Each number is 128 + 32 x the weight over its row's rms, rounded and kept within 0 to 255. Layers, rows and columns count from 0. Numbers have three digits each. The size before them is the row's rms in percent of the matrix's.

# q: layer 3 attention query, 384x512, rms 0.0569, rows 25-74,153-202,281-330, columns 384-447
# k: layer 3 attention key, 128x512, rms 0.0541, rows 25-74, columns 384-447
q25 100:103131078105047162130134116118137145116127129149161114122050128080057121130135135147131130123104171126169149112118131096088112118153116086089105125113134102131081090133120134192122097116078094
q153 095:117180137201155130097125129177172108106167170148077116117131139153068143145133130118110105124032119158174122105155146175075107162149139097137092074147142167172124073102112166135152139159144101
q281 104:124172051106078189131143129087096093102130156080112099127119083069152118172138107101174133172132146096123144140143105139102120134129121146090171116124112119119123110121127148147137068134108142
k25 095:086176152129129150170122040103131106129167113172094171111171156169128084124123158105140112135127154210113119145153083096168214091140079120133131181142173048132135072125184116150112077191132058
q26 097:100088066141155130134138160120169121132105191219156108102114178163124200147142127138164166105113105122104114163173140109124124179172145124136136117086131135074157146126092116158172216158119190
q154 096:135104105181122152130096151169090157150161108127129130150131133121163136136151124163145137110145134132128194115127103157175106137154123131118135079069128167130162186097136055174103135139142145
q282 101:134158153163172117038081188109124144103155144156107152056205104102117136113189116157080128093158102141103108170171115113105194097144124154131103147107092121139138135085096136167141135107113102
k26 094:183114135196136156132144113103153131120160077139134112106134154120134095128033115124137113138099163123154173143136168132115125136181162104109134173154139118096144141156141155075119124104113098
q27 093:131088140131150155159183082114148092097075181154154155126127194140088125075155144180121119089124197066064066068116132095131106140163103085169125153113138118108103089130147155169119074147141126
q155 100:111112171131101099124174141111165129161085113132153141150091148115134150105209142119191119050139088111158101129134175080150108115093168054182178129155089123135156141126170108116127196171149088
q283 090:153125142098106158112149120142127131089111177112097102194104165116171157087091110093177126158138137084162130136133104102152159103150118129156128111128123124156168117102116131199181128129124129
k27 113:168168118118176094147118139090117090145131072090142118099104130124130104165128140152142103103053137166147196125120116185087146150180138142106113085126106148084083118137198109155183107080149125
q28 091:140093107150139172154143101133169135167114147177113104154116041168147104123140168126118157114132170145125098078169157122094137157107161132161064129129203122134171098084099144073153138166127126
q156 093:185156100144241121097124111155133146101112156163140101157118175144131210132169136138087173160144088151117132136166156119107094084078197096115124136141181132136096154109140089109147121111173100
q284 101:162103191109203070128089091139116118126157182097134142092100123133137126095164069127147091117112083117178124100094167083121170151156146086196143113081223081124163120173074184077145133140123091
k28 088:129138117172112095121133052132116077114115123164171160099114098065098146116130118126142118129118131104160108173094111145116100123124120137104128140113130068137154117175122153116132153150106133
q29 098:123085111113146163181195113120123081137084157153146072110137105114085152108156091107110132175178137107153120149125118143095146174095153141089139185152153094111176063140161136155151081103144127
q157 088:107086091110117076158148100136052117153092122160201089147132127125109093137107098148133093147160126124168072153124103101098078184129080116160114153122113138152102130139155086117121090136094220
q285 098:121111117120117139113162140066066147155110159183167091145165145153168121114170089179089147167160091088152097175147115085119097162109068072106109114130136165069163081113203167132125123125103184
k29 090:135107112161100151138142147078124091087040177177157142172125143082118088093127121169181166064086145143089147101128168111116082148122132093108181108114094198099189038211174123115174128146138140
q30 099:116016118167143178155040109176057132084136128123136168162077109072185120109162103186183151179129154171131157155119160147167106051097023101141158106115201146108142168144109119097148104061166157
q158 095:112114100161094097110126084124090118135135171103155158097112135085110091093153129199131101196141135075172127184129134121159120095081076134168170117091112127124157093124146133116159160080094176
q286 094:071120103164081168092185141136069170035133110143154163154106141047174079189183141140112119175161122083144137129113112155143146133121172110108141155110110128123134141157151154081118161107174159
k30 100:095166084073149125171147153071134080117134137090124158213094151148145133105172106126078132128091192132115101120150109120123087083084188120136142138130206157161166135100161101123126160119170151
q31 104:124174122149154095073104084133137141114149160153083104109117128127142196108104184094192131154149154113087175171096095131178076077150150119114119134156130122177122160126123099109138106138103150
q159 094:142138138140172128118132094186141156144103106069109144142086152173072154136164176148123106136148149148179139133111123104115096062138066136171098106097138087131146102123110086146124158181126145
q287 093:147137154194151092081126140131162110060117151117099123076117159146180169157091172151130107184152142162159169176101177095148201125158131149112094068167082148076103102137140042133137101144173158
k31 093:113152106139139130111158161129128146116187104091130112129145157163117162122099101075089134120144121131156130127190202179116132164113149112130128105151088134125051184104099125179096101098100139
q32 103:136116157135141096031123160169094175139091148142117107125100071151255154090150097120146148161155130142125122158075157132164111148128158141121100103127192071149186108152136109097103088190126077
q160 097:212138164121131132146135173179078140088119115126146064129106076169172118110128118156224117185156075165099171132086108133111153072108137111100182139117158090135131083141133096102122133130122175
q288 105:125102166175109173125128118144118178158110119111141134135111074125153107098152161107162104184130104162118118127132103120148099107103095149174166097108148106112104138147085125082150108181113166
k32 100:147151127152121155082091027133150131128157146164138133118128152098036172159124122136142148082136137111135089112112128126169099094094141100097120140146123157104140187117137119142131154138160124
q33 108:122180136112113154160128118182119139101121152109117165182146124037052073101116159116160144034103162098120102216090122142237146177170068095153175137171069140137071177132079098124147123133153121
q161 095:110177163140097124059109118166075116118125175183087154138130105101127066111160164180159131129187124103151087186109125075100149119122129063167177121131088152148140159113139171146132138129125125
q289 097:155097112142091100113207186156059099146096184104071170141153093116116156056143088161163154108121137111102166136116106110207123162185116133190120064132076152140182158143140115161099123115125164
k33 095:097123073184155102151121132163148114125118117109147150130146168189144083145149161143182114112092114171118119085158103152100096148120136103124154150173138090158104164179145095114104165164120114
q34 109:181101145135121135122122149133053107138083130119087158177144148140196163151147087095193148153140153146127089124109097163147121025103109133092124153091200145155165128103188130122149078130113105
q162 093:129105085097106112128095121128112145078095137144088118103113155160127166147096115124146154138114164107114143169102132104137116147118117114101120163148145165141171147128159183112129119102127151
q290 094:100130186108133071154131116130174130094104146144073157118088169171121194142113117122179156183128227130124154169121149132064044115120111132095152150135143178108154139078144133103143126106160129
k34 103:129144096172107137099088110092119154136128132119131158162200098114095034133062091128133213069136142152133155157068123113081151135128147141089072128148191135174107114130120149106133122113148139
q35 093:092156147081168160113081118097117122134140155127095139128180148130099186161117088129121199139125215115149134071136139090134129168140109140101149141140077102128080101126099192146126132174146138
q163 092:068108109128126169132160109094152120138146211068124088097144078091140191120168125151157130145097128086150109159085174175152145087138089102087109147136117111135101140097141194151142128113132068
q291 104:132151126125152176146167104128111116132126097085107091124099137141128163146108100093167203102075133121166113090109168087164119089132131126100139121137177088117093172128135187143113072119121061
k35 098:096171173148084175130114132138152090091127115081150116158098130136175084162159116151114092142177102131171171067167193101133134144105126168136077164110154137099125121100056162120110127156159071
q36 101:089203198123108110125106117121104107086163138098118107128137148175122143108119117146110093144129135028115177151119179113097139115155166190174147134154040118128115113118116108144131070125119096
q164 083:203117143151154166152121168168135083128143054079076164127109171167078165122114175187167117126177095054151130114174174144108093140122107136182118113145090189164062116070138081142117105089139103
q292 093:161158147188089105164135130070146126143136083073096070169164150169148164119044138198157137148166101047193132098140159133166151092121119195118153113152077093130073127071106121139120113128110116
k36 087:133143180135132171148073065134103196111111108153093104085127107056139101138158103135094135121110141132131077098114139095152163182133144110107107159183139108139152115101126066131118112123117162
q37 101:142130118163099132079177113232145088147166123127132131073159133148148140128147187073130090119159156169088109115123100104083174175121117116097143162103187095177164147120164081110122145145139061
q165 093:125159124111164185103092142097088158090137097135075129091178133102128142136099085123178156135172183128112159168108149163151096081104133103141111194134127157142216174107141101076112107096094126
q293 099:103112082105138119085117137117092155168162160144138116093156196162164086077160144164153143103162180145154070154090119128144144130119131109126120178123096109127165135156115086073133164077166127
k37 102:112141141144134105115100073138137122117183122095135169123157078129106164110123103111102130107161136155107157042134126106167139071046116178133100165161124120161152214138158125126092171105109151
q38 096:135131125103097139118157139125180173082121192155140129087141146184115130121121110139102096154106144117176151132165134134105134131107182172084111103138137158095147148136186122140101130119116113
q166 098:163177082111096143137180137136162154128150141160118122097177175114158124170131104108142117150068125113124098118140141127120206088129069159120036132109140101099113132136152130144149071140154173
q294 096:191133046110154136112142147121138120160158135153116114126210152134211140110112138138141128154064129077143131155167143116152179083121131153038075119138113106137144141128172097115160159137145167
k38 094:058160122174123096138114139081132143136145127108124125145150121108160136136164163117094118091154046087162165077095175102139142177103095138077118160103105137107208188137145159162115109157154080
q39 099:137087141161156113146122144111152122125138088117163160132083123151143191136069137108147069126103104116136100113159108134130135109095125127079113142128153142137151132116206115072096150129134135
q167 102:067092163178128122124105165101124136098093123127198088156152102058128111094114090131159114166082154110107084128116182170198133140151159141171156122090141194138193138156149160129177106152147107
q295 099:088098098092105096192079206130165159151132122094143124123131120138144123155108125070123069149096167128080057107129121132121095090077102109066179150112126157132061079144163146102114129157155164
k39 093:057116107091133148091119091152120118182187088164157176082147109114102052121111135088155172123127171118098127108144117085087147125151176127109131106149123127140158148130147099111106119082133148
q40 110:091156135090127122160114109144118094130149111071114112159123107135170161097167164121143153093136159153125069106189166158111134119125048092132142105117153131150135171215207139108142083106102134
q168 098:087104120128138092153123110133060136143108115121184100133111132112153129083030096134121162167156174142137123194133107103141124096056111120149127137068129139156084115197122180174131076148129136
q296 096:148151136137163131141129057130149139162126161141131053148089173140134157162176137144136126173166168135088117086181118151142151212163150073156105166129075110153081138184169179147139150150085091
k40 111:079090135145112189110133133101098148123119063134117111116176071075109114076052085175079108119154140135114129104156081079118099073085112099127070168090092155110147127093184158114084095104097132
q41 105:154127188185148119108142164117119170134096121138117131119141106145118119111113093142120110122166113157152117128109112116131160179121126133190140160138146131106128137136143162063107120204140152
q169 093:128140089156152161157129116126163179152075078098167101121108139066039128125153141121162126094192132101106106103160057139082064099130072061112132120191145097150091115147162087114084111118135172
q297 101:150094131129114135091124099093134145163098106108126097118204107132080181113074144111136138105183079135121110148158107142165147126128096129161203184128123107138117161122125075155109143150146086
k41 093:118095162116124082124144126184151126155185106141134126113131116144139194153136109093119106090063109121166159067144156052161160162085099097072100129132118122172090146131170135091068143116117171
q42 105:129083126105167099183173190133113154174160134142101124181124147191104131150098097196084143155186143168198179094163123140138129133122114143125146116120121132084098167090080152172159177149122158
q170 090:152066198092169148094068145110063157163132146173126146128171116154150059093131125194119165151144118175126171139156105051168111166152136093170139139122134105118172111103123127174147147117072150
q298 100:198018113111153131153077164161089175166164173136095104130176176141135069147140112134101146166175145120141153138111088122130136123106138063152178158174132165158117117151088186129106153134105150
k42 100:106103134075089109089125137102126148142075153106086128156125106140094142082196116092086172102109111136150117170154177085160107095133157176135130108159127114166082119126143124140209128133157130
q43 104:143092113127101105138172139079128162103160123105081091137162168137138133132140098174054092156170115164162169107133098096095112154116160126105170065166082091072161098101111149133134182133112183
q171 091:162138176159095214123132139087101191147091118042118102138159143140134108100153130157086190083155110159147111105151142080114184163102139137104135129089111065160103090161116121122133181116102131
q299 097:149055091146018155113141106084104159141102168119093051162073212113187160124081122102091077192117119151192095138117149104154152131089182161099148066219093137124110096163132162150151109167113116
k43 101:144028197147118189049164139150141180153190135130183095123038127053097130130139126153153102199092113100153172110130141080115161131112117105113114136148143185140112139113105089168091037154100180
q44 107:145136148175119140167121171154133129133105134164102124106154113160113116125141108158130126108157106127070067115201102114139128129120137105085119138180145131132069099081141123168113063129100157
q172 099:129151099142058108101139139142099132107104081136126100109178165167178146214134058172088105098101117121103108145134103143174146126129111111099166200150165126126118167122147119141138102109083101
q300 095:118126111133072172170123098143117071173116149148123132105067165145137118184183143126102166135214120198160158093198137127117105141072155120125159091148157105069118095168178140165160122125050097
k44 101:135136142151117117111128086142124129140139084124154135117164124103095149119085119144119131153092123141146096142147139113123144127143098140121104083125196127165138100105116090161139161141153136
q45 096:144156059132147167084135100119131083173138092128158082137120062124080105110180134100144143082141111097131076200151158143160114148161147107114085151148177100176122120150110149144093132095143089
q173 097:110173102141180126110140112123190148112104125179165113135079091169052156137121117106109141078094097095051070125169134144072083112130074157095150123162161059119145100140133057116126094079163111
q301 102:180181081120086139149155128142133120153151148115111132186140102135030193075106102140078128110109057134116101102146194107071192135094135144148111121151107083183114169188134175164097098083179090
k45 104:194137196144121116115114123117083181108148141090073183111162082128174120130106160161121123130146133155152124137078098111113121081166101144164098122131128121194152179129127110076109142118108085
q46 094:080144134122147104142173171097152064112131121090149147119143137151086152132148112095111093111160144140167150110106085162097089166124131171172110168083100176153135115109119128137150170144121144
q174 096:118148157109104093120136141091176129135126099116177138109119121174150123147140118072111118163210125143147149164152127121109101127139132125122067151131120086065160187162139110147109109174112118
q302 096:146174115160065095111156127121072134091113116112128127072144099114133149167159148124105128190126108113179109145119136149082074099139127131196115117129121142079139083098127109134121156150130131
k46 098:125133147147141190114185148096113114158099173141103118099105170145052184150115182123129107143153114086158070162092135127157150141043149119157100163070158136155119118117130112098108157136130110
q47 105:119086131233100125144161112137126138120113119129141147166172099135112074110126161136136183099109108062105049100170109121078140124113162123160142114177123127133147136149130107168134150141136118
q175 091:199114087127110129124074076093170175121143070146124121111146094098114093132152100079044136154129136095082125130130105123144155137097123086136141134183143166152194073122089149129097153108155120
q303 100:163092092112087102079071124067119090104136119194163113059103118133127083172067136174159156140166101117151137099147135066164125132077080101153117112134143116097168105167118139181112128141133136
k47 096:137072164114099107168207115096114120046120164154159145090103130155202161108157119144160170161086162148171105135080152137222066141141097130131055148116129110116104137167120142124160158153142059
q48 107:122120118102080128135130095085168157187162118076099152117120124167189170141108116096102125185133147130137197076128113111106107097086159120149159080107085082160050183169113079114070156160104160
q176 098:191124160114157164127149130126171150140126140068124150180125175220127141140104065119123165173128143118089134106145171103141179110110132189102110145107110060123110178087160116121123163183127127
q304 110:123101158125137180113124161095194165142127111114108139109126080188157154092092067069161134178108143131087148155133123135102116102129119150108148154156147093132092152140143087122123137138152163
k48 096:070109136161125133134133116188130169125170091152188085127141140133121148063141181062161146093086161166185121117131120131094105148116140171119099158065103146103140130136142104138088125141086125
q49 102:186139142147116157117104173123136156114148118150105092104122119115235126135163117122125090145132146097106124159154171136123153167166185170096106138179134125187131080142145099133084078120073094
q177 091:143127119172077178179103139085136111145111118173148087146109048079180140049095093104132040174158126135144114151144132156077146102117137156163109146119125179139107098174165167121109135137082123
q305 094:124098108143114134106094131104099103112141100132034123113134110130155093097130139123091032149156173093151157100131145129089143134123206134131095119108154186190127080104172107112096132115076152
k49 094:185109112166182119126076141179114114094097133121136147055066164084111073097105178142137119114106116104079154093068144138126113103125144062123158117153133088105188168147073120136123085130092128
q50 097:118066136106124109125132124125123170106136113119129103149187083115177126137148096100136079169179120130115161169156188141129188199093100149149139166140134161128171131125178141108122136080117145
q178 102:189116184150139153100205150165145158176114148101178149106101139135154087129141109145090151054172118133185144115115107140086142187105137127140170140134162155152206110114151133114143069125135100
q306 096:138116125151130113126076095161199126111141101139192107141145114087048100122079093080080132088161091090138191103126122155128157151087144134104165084147141143137172126158120146117143149148101121
k50 098:149110108154139154128137068168169139181115050120128121115105095123134132078128130161143118130104093142081151143160120104141124120077105140138137146101128143102134213127111119121102079118114075
q51 106:046155080124147136106172148062135117049146127112106138095130134098127079143136171114050018132123170097114209075121157116089097129145136129152150050173128154112182118148069086104158183171121124
q179 090:133143204101198163103118161109147158157163158150124093157125177134121108212149158143099107097100086061137185175114154110105118125157133107089135123174155115078043140098153076141133145110180138
q307 102:087170135155181121107074146131089165127170089135083154121121173093122148143126201121075078153164163081129153081162118098116098117105119139138145128120094195183124091100159104105105165110116174
k51 099:132106113071141135199092088104066127109146141088148123100150130117166113142207082138092168150081100148105111153111158137127112132134054152102110100125129192118108082154077082087167087093112082
q52 095:075158086092139111174163140125127120117100066146109141174085148142116156107156140160106134136119148159120080123068098138117130154161126104110147141074164106115121083176086136155146100168116167
q180 092:161112122120108137158121144151143099112167153171100127169166058111107133198137114114084046102151175051138102123078106133207152203171171115044174103104116158154080148176131133128107162162073102
q308 095:158031108124105126137136111168155065156145111182102120098155134148126106079113125164091088151143148081141144149087110095153151125110080106138117100051176130177149157147118112082118165118154212
k52 092:136143149119143107112136124141143087150142105150189135113160210145107116153118139117098100119132171142089107141189142112045087137132162177100082124080150136060078149157208113178186127107101106
q53 105:155089120192136101134079174098086124092132087084164138092090127133209143094111100120130072124085125105123107141166131149185170101112118100128157107085072145128125101135146089116116124157160136
q181 093:108103114073136153140148090135118098101155094137095121053134118098089088133152152096181125145109119141071058176156137132054107146126072165159154105126137097095137091096171079135136151116148085
q309 096:146119155132111158153134116102121097109120093218142151148106140105136128156097138137124102148091106161128109142135151162094131178152074149158190073141144131057123134150166060121096146177173080
k53 101:141125133190204148068126199179194149097160141125130156176084165098159128109143116142112129153155155146108051114093128108128100176114118142196123159168160110113124115116110145107164190148091146
q54 102:103096082091148102170116166089165130091209123127136129193103179158106106157128089185054078119151125169193124137115118093150121145093122095142182127166144143172099128141104118122152131114130099
q182 100:113148064099130112099122094175104168118118131124115180139100152114078147181090124146055151152078123083139073129113162142125131116103116103178147167130135085139101129131152084158120104147125164
q310 095:096107105098141160137136093106112120080137159129187127094101128104115082144073134103069109175184105101162092072128109097169143140113116146159168180121161158141088110143121119130127140167168137
k54 100:120090128098119136160132142118119126111122118121133126159108129187111172107133107098153097151149150174134132105139174142137096097142137077109092164075110148148185090114146098176146133163124132
q55 101:145130114225107175121124076137059152113137100142155116117131139151129106077135145147231124100169104201136070111121081133135101100095117115139127129135160116122088179127192123128156073109072177
q183 095:094116147170148116162096133177122187150170100106116102095161101156152096153141170099139177151105138110138104066160097128086138147126138100131100116112092075174122191104151173186133071129163144
q311 099:086134095154136159155097147107150220128139112131113129135130152127104082056115189145156144080116172175085117109110116139150162163107113132167104160063109107111147140148090184181142112178120137
k55 097:120207085137139141117152069118097080164111155149157108088094170103163113151095055129074136132138098186117136103114087131130088069143142138133126120180156049130122152110147139115098169122128099
q56 097:109197091133085173098125215088095150096098133137133119136099134101082087194124099164148144137118136098125132136085149188163141115129138163161118106211058136164093140133101151079119139087138131
q184 095:159156104141150168142192167075107118088108128108086142139082092119125128144126098093166184093039109135138127100126132195186154103158132134107179119094151116153061128153122134108128115169117132
q312 099:179187137130116127102166132087135140071163174119071126094124112100105096228126114155124085152055154085167100140072103127144122163142122165128152111115115090124074093146138110089118129069117124
k56 096:091092165164100119096113122183122129129124137092125155101134228149143149124161148112144108147156071135051095170124110140107109088163134154134073130157104078135206098114141093152078128140078141
q57 096:155056122125084138116129123078154166138081126153152061176136118085145068154106138125103103179116186132127120168112116065114146172093111148122079174088093108111132070113078179105141083133154167
q185 096:120107134166085165162090114062143121142169141175074089164152078159129148129154066096117150144093097110124098206159161110162133179072105164156139076133102075112179091109050135099118140111178070
q313 102:202124199142088068092093147098152111073146133157108073116135086141140158154121166153117080144063175110124107096173155133110176150110088165154110134095140115075176113142136107049141117120135114
k57 100:136093081148172079150106171105091105123092109099175132114103166199148119147169082194140069097193146180155140097105145201184115111144174096140110085122097156124118158116117141116107159103120075
q58 106:104160107116160149104122065126136113123120141118143078148191100112108084172135085077161102125105075069172087202150088171185151110079099150131156137179129142130151118136093113161125139118147114
q186 095:107129117148144093038084107115047088095094155120133117113177073101121075097092160133170138126125101129153145194055090096144140118199146134108178133127124056140082158123145099106132115119135139
q314 092:099139157139160113109141113119111118146140169162081071114146117068135079118105139128162027092136115090175191148140143089127156130162126110072140120145102102160096162151133087095104116115184135
k58 098:117133128116140163148130140152124166137126108106149120102159160138166132112143124073128113159117100151143138101084124156136052100181107109178143127092079174210142114101154143156099112121113139
q59 100:178078141100141142179112082147174126127125126129080138146141078205128136083113080124067089165167117180149131130157113144117139181096113151080142127129140173118130166091161152145142142148176127
q187 098:144107146094160149133106142123058098138126136128120116121148057155096128115140150173121122114157110182161171097102079118151125129108100108104140123160155100118088168077120190135114112077111087
q315 096:157106151113115143135108117140091117144159151116145121141153075200124128113095166127135126150099178191136146169144129070121088167125174145054156070135162165132119123087143146126110120088116127
k59 094:096136081107120171113119158149154155048167067113115143100126142148156084142098072117122110172109105070127191133130153107223150152096076151097175098110170129149139185120148148146136086120136184
q60 104:170118111137132121170154177151145134161131076122109081143106116154146164119124157136113122156084121151125151099126140137127168167132101116117197122115127124125041159104128165114112123160083187
q188 098:193124109130165168113082183116089113147170137095076075126133110092109098146174110106075180122167134172086155116170101103071177200121026141124149131132121181138146151093174142079093113113125174
q316 092:114140171131144154126156070069112153123122143107113121123148112151145124106155125146121105114111100107188144130094110132125133135071099143092114091129175142129132125085176155222120062145145133
k60 108:138115171110121149151151097117170197186142077116137120141135143111076172141075128121104097176136099134131115147056150111097168114081108121207100106117158098125141126164045132206093083160137139
q61 100:152115141101096118160065138129154119129131128106154250204125047069118160160151104154143174104154083130188080109109100103118171111122050115104148120138113094080100121134122153104201119125103191
q189 098:102062151129119132130132158137172104163115165118164136160086112141134149112103092095113113145146117130172133101161107187151153173124162116122182065102170129126102098157148104163195089112104134
q317 095:098207148136142098170092148081092081202140133162067194174107116122123081109113143149165106146138067132145118149099114141138190149126107098105128137080159048137095104125140114137144161104119140
k61 103:111074162122149169106099167119119186133112148172135171142106177158157198150155160117128191087100138144106173151120144159056068097082128076100131140160146174098081141143097155180165093155178124
q62 102:207112138194078133145137173108088132129106088127099108062111168154189113103099090092173060157144112102123114137128114111143148110127101223138087098091120148181123119108131124139077092110144179
q190 093:065090174163087129157121132124112104091109184146132114085158100177132137136113186047199073149137093135177106122144105094104120181086189156132081078114094128118127085132116113105148178113097161
q318 091:094092177138086103156136168106147143177114113132102162134148172147129125152167181164147069121188136092160135092148096101103142099070134129111086105099077202092099128137115136098130122090123132
k62 090:140124110180114123092084135130166155171099099159161110159121143142084130114105094145112140153140150089153148121122206125115174149111117098141158134133122114136171212048183068137121088124203121
q63 114:090079112081128169108157136114127106112158146122082125149164168112102138141091169145091189094150132181083158129132122106123036107124112109099137097169121140155150143147106190138182114159162135
q191 091:083096166117144169099114102135111147099124101140165120093139198200170152160096184189102162093141097125142178217152088149127146139068118139126099143095215131153100173099141093134105058153106092
q319 100:141155166106104118050110135097079149126133100114079110125137120177138130105155156132154158080135108120114122177126157149070105141103161108095142157097141083143160159121092104086112070100170155
k63 095:126130136098168086124177088129105062156095145140062172192085108090151108115143114098144125096098120169096175134131101170144138115091095122115118125155127132108146132148145149158140166125112140
q64 066:124131102150110137139120094187212169153090146147115121127088169116178069057084196099121129068133122122117143139065157129120170067151142140115151111137110173145134130150167160147086125118128100
q192 081:100137080120082092158114087091126160153167200190114082135104148107160118148140102102162103127102112047129116144128144114079167115128097134122157142154153152071060149132141105114146137132214135
q320 094:133155096155102098114162064100131175144126151141118145184155131164168108139181112120153150110094169081166090172165171104093130166054103119105141166130190146111086182114140115117158143153186156
k64 100:108084137096118091144083145111166123059132104159141183126094121134166099122107154184116144139135169163140141094099202189122101162188136110153121152156152121154132079133098093129211167116137142
q65 066:113115162062166137095123103073086130142185111081146139163157101138106174160140097147117109127105147129176160140145070075133124134125085138116127167133154112120141073103072100147164155102074122
q193 087:161150114108135180146178196166134101172165126149149102080168180138105164113127088107163180107138093189133162144125127117115147137085153136074158131096129063140169138062146115121071112151057141
q321 085:111111167072112140148124186159123168127125144164128118073129107143083168087097141184081121115171106158129161086093153146145132097175152139143165117115095130148149076098137135166090126088057140
k65 089:102210097107123160105097166115139089087129119137163092116137137158061117122114136065194129156105079102094182155132142109149146087139040192151150122168150137130095152125167146114105088130133116
q66 093:107144128127147148133159088087097143088108126121165132113100170133063182137102070170175150175162137153108130119112153123132066107135137118087136157171180081133162149144070147142134144092065107
q194 123:122124098071154168150164113172135102174126082109140161185081156160123147086117153073142134079133204125177141141119191105137133120156172116107103114107143160142175139191081152152180131131077143
q322 105:085093075091082138091140093197200129133103089157144196164096144129123081179157158068205070157102150144162143133126093078145126103118060117125098113129157183142124131163149133166106102229074130
k66 118:174153070118127152117101155106131137123121134113090140118126136083167109080103079122117149093126076178070077148091100145100136132087157117086146087103080134152129110108134130126102143099189165
q67 075:033121162131138106113104128168096122134109136060136113137155073119112113158127141156108082156118086134127165166129121115142107127146070106142111200153115157102116109093073085125174121083085092
q195 093:106111118141094155107123175179138157114140122091072115131153143129074157154117135105095189064114110175085121144138114105150136162099150171176108112074095172106182102083158101112091172143097125
q323 083:100097086148081136171108165161126186167152180117099069108184128165102136110066111169123140152085097169120172140108154102138153107152087148123157119146092130108165126111133129202072170074093064
k67 103:125186107082118152131171158100128132156212096148154108136178164154140101168113118083161094126116107165119175119147150131124123116137116171093164152132128083127116117098149157089090107103089154
q68 067:110101147075129184137120122155140077128119089100114103197185078123104087116169121097110111150044125078096104129112069115148150112098149191141104136109063126124093067140109064115141082129119123
q196 101:146135145129110148150118162190161160108088130082113131124151115188074134125128126134113110107162022140099118156150092096140153097111110167087199128149096091170153136087141130096096154160100128
q324 094:085117176067157143165130162115108099137106141128141070093140139159100154122085138120072161150151102133078181083077158155139085141144124154138194112098104127094154108113128147068130107086119059
k68 101:166136119185127151102203133133135160181207134218164121142210197116105118155129105052169145159114166152124167155156118122149116066158061143107145149185120165126149088091134154139115127110064160
q69 076:141077131136095151178079086173103155118090095162134128106186109105151130162111083155137159155093116170150161122158151152169140099105149131196157103087133166135154183141161132117106158123165155
q197 102:106064140143086200151153135166121135150120113117149152163107108105132154140124121123153168209084061127186136158178134107131163150084109150149082119082152162162168061111198129088075109167067111
q325 094:135113132097115178152089124189146149131125097141172108164152094132125091146143098086131169195121048136172132149140116059126129148161128138123130120139101157097167081134114085090074154096101088
k69 093:144154121114158096143121094047129128135126139083077128085120079105139151125093132165125138109167090169091134101119117078147177103135049130126108077127191160146106170145163109204164113094122162
q70 069:199169184127117125131068094151147138117099096090099142086102104145100144074127122174134065102184090094168073118099137112123141095162117085142160119095087106125152137113119132133131117121158165
q198 098:202172161120169143113117115158127090095112074089128193113151148196110113103106150173126107108134198083115099120102172120143096090159151090095126114182108106163168074126166191142148108063125151
q326 091:125104125097124162151146128176175151096096114125101197098080136146151105131086153166147132121145189122109139072103156173178085132172118092139144112081134161147171133122155133087108116175134139
k70 087:091169103122087063185117117177121160182161144136147052104104141101104091137162130100101153075103096161160120169143086164080171140075163150172100079113166115120077170116106059105098103112140072
q71 075:169148131151144120111093107165178181151064172231124136097132147143129140105105176117201069109139171107108126061101129187167134172119160107087087064147099152130175150153122098140124135088129152
q199 109:160156108124171075109105102098091086101152144177167133181084129113159095115122147141129130134104112091118117111102149159100151116091121106136136101144175174105120145137061131167182103143172132
q327 092:097112155138161154129102128133143145097125170132187108147129121107162089142137157081158139113096153062121109132144154111114125181084086122159131118142184144148106149197080151112186124152144146
k71 082:123099171114152185123096134131142122090089132096124070144083078111154131137161101181131140088119115112109076138105139082156104143149125189128123102106098126135134101202139111133110120183141141
q72 082:096098139134138141145124150146072156147111159143114135128133092171165135104131129084138108149086147111103131171146111139205145152106087104102102128154128165107173089172083067077145134069118103
q200 121:063064202205124122093135137113116155091130121150101126113214124117193127147113155135098127185129087123143152114082082106108111095164153178111119173168155161085134071143160116077147127092134097
q328 108:168067076168162160142164164100125120149086117138109066157168053134102124140090133146135160140102156141122158147125145140136117143093162154179060143148149171076169125152045113171125099073117078
k72 090:077115088078102160107147094115128075088133150129129200125153138114044115163113148110122166123126152100149101100133119087127101123137154105173161136102163125148123134083085184163163094125126118
q73 071:080071077116056178130102148121115065151075145096130152147128141177139070120123153114123163134062161147087144078129098110194185160117065122162180130138113191129114142143105103090132113159086092
q201 109:156118107087118140148156129197127121149101087080140126123161099142088178156166115135136179104148096129120063153150083135213158189141081130112133130075077170148131091139148120086087153104107161
q329 089:106103124112158153145110134196131140130101133155156135120140125179064070150152112142089081140094067133154110155124148082212146137138156151133137143098064186066086150145103114114096119168102046
k73 091:150081153163165192076175071100136156114152113131082125148145093123126145137096090106153091086149122171107169111162158084154058175145111125114106142140119123163095144155077152158088110121152117
q74 082:090112111104141112178076150141113138123145128132118141126131145164114081111106170141138175182113157149097178122144158157120176168123104054098188119143140125165202197049063190091143076155100069
q202 099:069154103111110145085112241087165112154148173101166039122164113131127127108132081110152140118127072102064120159144105122131129142141130118161184140079067088097105179123166153126131121158113154
q330 104:152107087082116100146125163092142138122143140143095074126157062131104124127213109139072124101110123124123116131149112140148123158086144088140160108088115154088065218138167072136114143188113123
k74 093:130199162188162130114133140124121103137125114083118225078087130148138121060113156143104146059078110185117090110126138143099111103117157160119137153142161125196165119201124143101078161166128123